config.yaml
n_layer: 16
d_model: 96
n_head: 3
n_kv_head: 3
head_dim: 32
d_mlp: 384
vocab_size: 2075
activation: "gelu"
norm: "rmsnorm"
norm_place: "pre"
norm_eps: 1e-05
positions: "rope"
rope_base: 1020.0
rope_fraction: 0.5
qk_norm: true
attn_scale: 0.205
bias: "none"
tie_embeddings: true
parallel_block: false
extras: ["local attention windows", "value embeddings", "hashed n-gram embeddings", "an embedding shortcut", "LayerScale", "capped logits"]
init: "trunc"
init_std_qkv: 0.0651
init_std_o: 0.0
init_std_up: 0.0651
init_std_down: 0.0
optimizer: "muon_variant"
lr: 0.00445
lr_mult_o: 2.0
beta1: 0.93
lr_head: 0.0326
warmup_steps: 86
schedule: "wsd"
decay_fraction: 0.916
decay_shape: "pow"
final_lr_fraction: 0.02
batch_tokens: 32768
seq_len: 2048
doc_mask: true
train_tokens: 155500000
steps: 4746
dataset: "wikipedia_en"
Each number is 50 + 15 x the weight over its row's rms, rounded and kept within 0 to 99. Layers, rows and columns count from 0. The size before them is the row's rms in percent of the matrix's.

# down: layer 6 MLP down (transposed), 384x96, rms 0.148, rows 77-108, columns 48-95
# up: layer 6 MLP up, 384x96, rms 0.16, rows 78-109, columns 48-95
down77 091:38 54 30 23 61 40 73 21 69 56 62 48 54 39 43 46 46 87 32 56 61 48 35 22 61 50 17 52 22 54 27 65 45 58 37 55 52 37 50 53 78 72 46 56 47 45 55 55
up78 101:50 45 67 29 67 86 40 90 32 47 33 65 70 61 45 54 72 30 55 55 40 56 44 43 58 52 55 72 48 75 71 37 78 52 49 58 82 53 62 68 30 74 48 33 47 52 49 31
down78 103:43 46 50 67 29 05 70 18 64 40 72 44 29 56 65 41 08 72 44 40 53 45 59 57 30 53 36 35 30 35 41 39 30 51 46 46 19 50 44 47 43 48 48 58 52 56 47 67
up79 102:67 35 60 60 48 58 61 48 59 66 57 41 19 83 35 58 51 62 31 43 29 44 50 33 51 70 18 35 47 41 19 49 53 56 61 54 46 15 21 59 48 32 25 38 50 47 35 49
down79 102:81 31 73 49 52 21 50 45 78 46 50 29 40 82 59 44 52 49 17 35 36 24 56 52 52 41 39 54 48 56 19 34 45 34 38 67 28 42 66 44 34 56 40 38 65 37 58 44
up80 109:17 48 40 31 31 39 65 48 52 44 55 53 41 41 41 69 19 58 60 49 74 66 31 55 37 54 53 59 73 56 52 72 55 34 54 32 46 45 60 27 21 43 58 73 31 83 40 63
down80 111:44 46 66 41 58 48 36 34 42 41 56 47 27 41 38 68 43 56 43 61 53 45 67 81 61 23 44 44 59 52 56 68 80 14 68 36 20 32 67 56 54 36 50 39 36 42 73 77
up81 090:79 79 50 50 62 36 57 57 57 37 59 58 22 49 47 40 43 64 62 54 42 54 54 32 53 58 53 35 70 56 43 72 44 35 52 48 42 49 51 13 60 45 37 43 51 58 50 75
down81 087:24 30 55 28 39 50 23 19 69 46 70 44 52 62 61 46 38 52 23 41 39 56 62 74 37 36 62 57 40 47 49 38 59 45 47 73 58 35 74 47 54 77 48 36 47 56 20 41
up82 090:32 71 43 25 50 74 60 34 52 41 47 45 41 47 44 66 53 44 72 44 37 39 66 76 60 43 68 70 69 53 61 46 61 33 43 26 31 68 14 54 43 44 60 43 64 62 42 68
down82 100:37 33 41 40 67 64 44 92 49 31 64 49 47 83 39 23 47 25 54 26 49 30 38 46 37 51 52 40 70 50 47 34 48 49 68 37 40 44 53 32 19 60 33 48 45 54 49 65
up83 092:44 62 65 66 37 49 54 71 45 48 47 31 39 49 49 51 26 28 30 44 74 75 33 66 56 35 75 42 62 59 49 75 49 33 73 37 63 80 52 40 30 49 50 57 59 80 50 69
down83 101:29 37 40 47 58 28 53 30 58 68 33 54 40 37 58 43 51 46 56 47 44 32 53 74 55 57 44 49 54 67 54 53 74 36 31 39 55 52 27 39 40 22 48 32 49 47 24 89
up84 097:40 60 54 93 73 54 58 75 53 45 24 58 48 30 59 32 69 74 48 66 46 42 44 58 31 53 55 60 62 47 44 63 47 44 32 52 80 78 62 13 37 58 57 52 20 55 75 40
down84 109:47 40 71 47 57 66 56 28 46 37 47 23 30 59 36 36 54 32 59 27 37 36 74 50 55 70 33 41 21 43 60 34 34 45 63 43 46 51 35 86 68 64 51 49 74 41 35 39
up85 103:44 60 41 60 39 43 65 54 56 31 16 33 45 54 50 44 79 42 57 67 55 57 49 64 44 46 51 57 78 69 64 47 64 27 65 37 37 56 55 96 43 61 31 47 55 33 52 93
down85 103:38 21 38 55 45 50 56 46 54 88 53 57 53 43 70 34 15 67 56 46 29 65 53 38 51 38 28 38 48 42 47 52 44 86 40 32 45 44 26 30 70 66 58 68 52 65 38 35
up86 103:53 57 63 54 39 62 45 40 43 27 45 56 15 40 46 64 39 70 74 61 33 28 72 73 22 43 36 57 64 50 88 70 61 46 43 38 39 32 52 29 68 28 29 65 37 76 68 53
down86 119:39 71 71 38 50 53 64 74 44 41 27 77 65 65 75 64 43 24 48 41 40 71 66 47 54 53 48 55 63 38 46 33 43 42 59 57 87 34 55 56 36 80 47 29 41 48 47 42
up87 116:41 82 93 77 62 34 61 30 50 38 56 64 46 29 38 53 48 41 36 51 39 74 28 54 57 42 55 36 80 14 39 68 49 45 54 64 60 52 52 42 60 38 25 40 59 44 75 44
down87 104:51 58 40 26 29 80 60 42 39 77 43 54 34 44 31 44 25 04 46 36 46 68 61 46 58 74 31 44 31 41 38 40 69 56 45 56 67 50 30 59 54 53 41 32 39 40 77 53
up88 093:63 71 75 41 62 52 35 86 70 41 44 50 39 26 40 54 50 79 74 38 50 73 58 59 53 80 54 46 69 54 54 44 49 59 36 50 75 59 49 55 61 72 57 67 53 40 51 45
down88 085:54 38 77 65 46 23 32 29 44 68 36 67 48 35 16 49 48 34 63 83 35 43 61 55 50 64 55 55 18 41 58 53 63 65 31 72 45 46 73 50 62 51 42 36 75 31 42 50
up89 099:32 29 40 39 39 99 31 32 28 65 32 35 54 69 51 30 53 60 46 42 25 47 37 27 29 48 33 57 69 53 41 56 28 64 66 36 43 64 75 37 50 34 57 74 71 46 54 44
down89 093:67 61 28 28 54 37 59 54 52 39 46 61 65 43 55 48 46 50 46 50 59 30 40 67 70 56 42 46 57 17 67 40 93 52 50 33 35 41 32 51 35 64 35 39 63 62 59 41
up90 093:63 50 72 37 29 52 68 24 50 46 71 31 58 59 32 32 60 32 54 75 48 48 68 38 40 78 60 48 47 26 52 48 43 50 58 27 26 84 64 11 51 36 31 41 55 41 43 28
down90 091:52 75 33 49 54 21 19 72 50 56 48 54 68 37 49 71 32 65 83 32 55 40 17 38 35 31 23 36 37 47 54 63 45 35 60 58 61 42 48 71 57 62 33 43 39 51 41 40
up91 100:55 46 45 46 59 50 57 46 36 71 50 30 55 64 42 51 51 24 61 56 38 49 41 67 44 63 80 44 42 66 34 67 77 59 55 46 83 71 52 63 28 32 51 53 71 59 43 60
down91 095:71 66 53 38 66 37 64 44 55 45 48 77 47 30 52 22 44 42 68 48 40 44 31 34 28 53 51 67 39 33 45 17 36 63 63 61 34 63 52 43 49 56 32 42 48 36 56 62
up92 099:48 96 58 59 19 20 46 47 36 59 36 21 77 38 52 66 27 45 80 39 47 35 46 48 47 32 43 47 39 52 52 62 54 32 39 47 65 77 58 39 23 50 53 44 61 25 62 58
down92 108:56 45 54 34 60 64 48 41 61 72 35 59 52 47 62 28 69 35 57 65 58 74 34 47 50 58 70 33 53 44 38 47 38 74 32 42 42 23 51 49 49 52 58 42 67 55 31 59
up93 093:60 41 28 60 51 51 65 54 24 44 48 56 74 54 39 03 52 82 55 42 37 70 42 52 57 66 56 29 39 21 75 48 50 55 59 47 49 25 51 43 44 46 40 26 59 23 37 45
down93 100:53 21 64 66 40 64 42 60 37 67 64 44 40 69 35 83 58 62 55 43 81 63 48 61 39 55 63 73 48 66 34 36 54 53 46 49 48 86 18 61 67 68 52 37 56 66 73 42
up94 101:45 55 53 53 60 51 50 47 49 48 67 56 61 57 48 45 45 37 61 39 44 59 63 72 00 71 26 46 60 59 61 62 32 71 53 21 49 37 38 72 34 31 38 58 53 39 55 36
down94 095:37 58 30 44 31 31 33 53 48 46 49 65 60 67 64 77 67 46 47 48 54 22 70 48 47 36 31 67 43 39 58 21 44 66 30 71 67 49 22 22 39 44 34 34 51 37 58 70
up95 103:63 62 31 90 31 77 66 23 47 44 34 58 53 68 65 54 53 31 23 50 58 36 46 57 55 39 29 10 62 57 23 49 19 54 47 55 41 40 30 18 46 44 61 55 13 33 61 49
down95 095:63 57 35 66 18 59 59 42 71 59 41 55 48 56 67 26 49 31 33 43 18 27 75 35 68 47 39 62 36 69 39 33 31 63 50 65 45 55 60 37 42 69 76 25 19 49 62 48
up96 097:64 81 46 60 45 71 54 58 34 21 63 36 43 22 64 64 48 61 50 53 59 47 42 70 61 73 60 79 57 54 74 60 60 59 32 27 57 40 39 55 34 40 67 49 11 48 66 53
down96 104:21 43 57 20 74 01 42 48 60 82 43 48 57 72 44 42 58 65 39 32 52 46 71 17 38 25 52 39 42 38 38 57 33 30 56 77 61 54 63 44 53 32 32 71 71 30 31 53
up97 109:31 43 64 44 47 42 28 66 34 22 45 71 19 62 21 48 45 63 47 54 46 30 45 44 36 27 60 63 60 54 49 45 64 44 54 56 60 44 60 50 40 55 66 52 41 64 54 37
down97 106:67 41 55 48 71 38 52 31 40 45 34 85 66 54 49 56 62 30 42 48 46 41 58 41 53 67 74 70 56 41 49 43 44 39 43 53 33 33 30 50 54 55 53 46 43 00 50 47
up98 092:58 49 62 48 61 27 52 60 88 79 60 24 30 65 51 21 60 76 66 38 53 54 69 68 55 72 44 48 39 29 47 30 47 70 73 42 48 53 70 41 76 57 20 65 48 21 54 47
down98 095:35 67 58 45 34 41 27 71 48 57 89 16 40 50 55 32 60 75 42 55 54 23 60 23 65 48 51 77 45 43 43 67 58 23 48 61 30 23 76 35 42 50 37 69 58 60 58 57
up99 094:35 57 46 66 53 31 57 51 41 06 57 63 45 68 35 61 52 36 52 56 43 52 32 51 45 40 54 92 55 69 43 36 73 43 67 46 75 88 54 38 61 22 58 40 64 54 45 19
down99 096:46 60 67 35 55 69 46 51 85 83 53 37 61 32 38 38 49 64 44 56 50 78 37 42 59 47 60 22 32 41 63 50 33 73 44 65 40 29 48 31 51 57 35 71 55 31 48 66
up100 104:48 70 35 52 58 54 37 39 72 71 55 53 27 47 65 48 65 85 15 31 47 56 60 68 56 61 22 60 53 36 33 55 48 29 40 57 50 50 58 22 39 41 23 46 44 40 17 81
down100 101:50 49 32 67 41 55 74 58 32 45 46 00 45 70 42 49 59 49 65 23 42 42 47 75 43 32 51 30 43 59 51 78 46 52 25 51 65 42 86 46 64 49 28 73 72 43 54 41
up101 101:67 37 41 49 40 48 38 41 32 83 46 47 47 26 31 19 75 49 52 24 54 46 47 44 43 44 50 37 68 54 44 37 48 65 53 51 41 58 52 57 45 41 42 67 46 45 42 50
down101 096:60 57 55 52 27 60 49 33 60 67 43 61 34 53 72 53 78 51 57 64 27 53 59 53 35 69 67 48 49 35 68 35 62 30 31 56 50 35 24 25 58 82 48 22 56 69 33 55
up102 095:49 60 50 26 79 64 38 47 33 67 60 51 65 47 62 56 70 42 69 61 49 42 66 57 47 37 51 58 42 57 23 35 55 28 63 48 50 35 59 75 31 58 75 47 47 52 47 40
down102 094:51 36 59 59 17 49 55 65 56 17 42 46 42 61 46 39 37 50 28 36 26 72 52 47 43 47 40 40 73 36 60 71 47 75 46 34 65 66 21 33 53 55 54 37 34 49 53 63
up103 099:68 67 38 73 90 45 77 59 36 30 63 73 53 51 30 50 31 53 51 60 34 52 59 69 70 40 40 44 35 41 45 28 54 63 53 46 39 38 17 41 25 60 37 54 54 68 30 70
down103 100:33 33 31 41 45 66 62 78 09 64 66 53 54 35 60 66 42 47 84 39 51 62 64 58 47 56 56 45 67 66 42 61 56 40 67 40 47 36 27 50 43 41 38 10 45 22 73 44
up104 094:41 57 72 36 15 36 64 48 45 33 47 45 26 50 49 32 54 46 64 57 53 62 66 66 39 56 66 77 61 43 72 64 58 61 54 70 49 44 41 62 78 41 49 14 38 28 43 37
down104 106:56 36 52 74 74 66 31 56 70 61 48 60 87 59 43 63 49 53 43 49 45 42 56 74 50 55 64 34 48 45 38 27 82 59 19 47 51 32 43 55 25 24 70 63 49 54 59 58
up105 109:38 52 72 53 44 23 63 40 66 48 54 45 84 39 52 49 34 42 53 71 56 28 25 55 56 53 56 75 39 38 45 56 73 54 46 41 58 31 43 00 26 40 51 60 58 40 65 71
down105 110:31 50 44 72 36 52 55 70 51 77 36 71 73 62 61 39 69 45 50 47 38 66 47 23 47 75 49 22 39 57 63 43 44 42 67 41 47 57 68 70 63 61 42 52 15 36 74 58
up106 098:19 60 60 32 51 46 58 66 40 45 62 69 57 45 39 33 53 49 71 60 60 62 52 56 53 56 35 58 57 71 72 55 79 34 59 41 58 59 57 62 42 57 65 45 43 55 70 39
down106 101:82 46 41 71 43 40 36 56 75 55 59 16 57 45 52 73 58 38 44 70 24 39 77 58 62 52 35 39 53 42 15 23 33 44 57 69 78 44 42 50 49 51 52 48 43 33 50 57
up107 108:75 49 65 41 63 49 85 36 43 49 65 33 57 47 65 42 62 68 56 53 44 63 46 66 35 56 40 53 36 30 81 64 28 72 90 57 57 66 57 57 60 68 56 47 67 38 62 50
down107 108:65 31 66 56 66 55 84 54 33 61 56 29 39 57 64 29 47 63 51 48 74 30 47 47 52 49 30 23 50 38 66 61 40 56 68 49 10 72 65 58 48 58 67 68 66 40 56 80
up108 100:51 44 63 44 46 64 47 53 33 47 61 50 68 83 39 66 71 40 46 42 64 76 52 69 50 30 18 27 54 39 50 71 67 39 18 54 33 52 50 59 24 43 39 47 32 53 40 34
down108 109:62 38 55 64 57 71 37 87 58 64 43 56 36 41 56 34 35 43 54 49 51 54 69 47 32 63 55 39 50 53 42 21 41 51 55 35 34 71 68 88 60 49 39 56 82 45 37 47
up109 106:47 65 50 48 29 50 51 27 77 62 61 69 55 19 40 39 36 57 33 42 66 56 51 50 60 66 28 71 70 58 82 27 57 51 69 56 73 52 38 44 62 19 48 66 23 66 62 70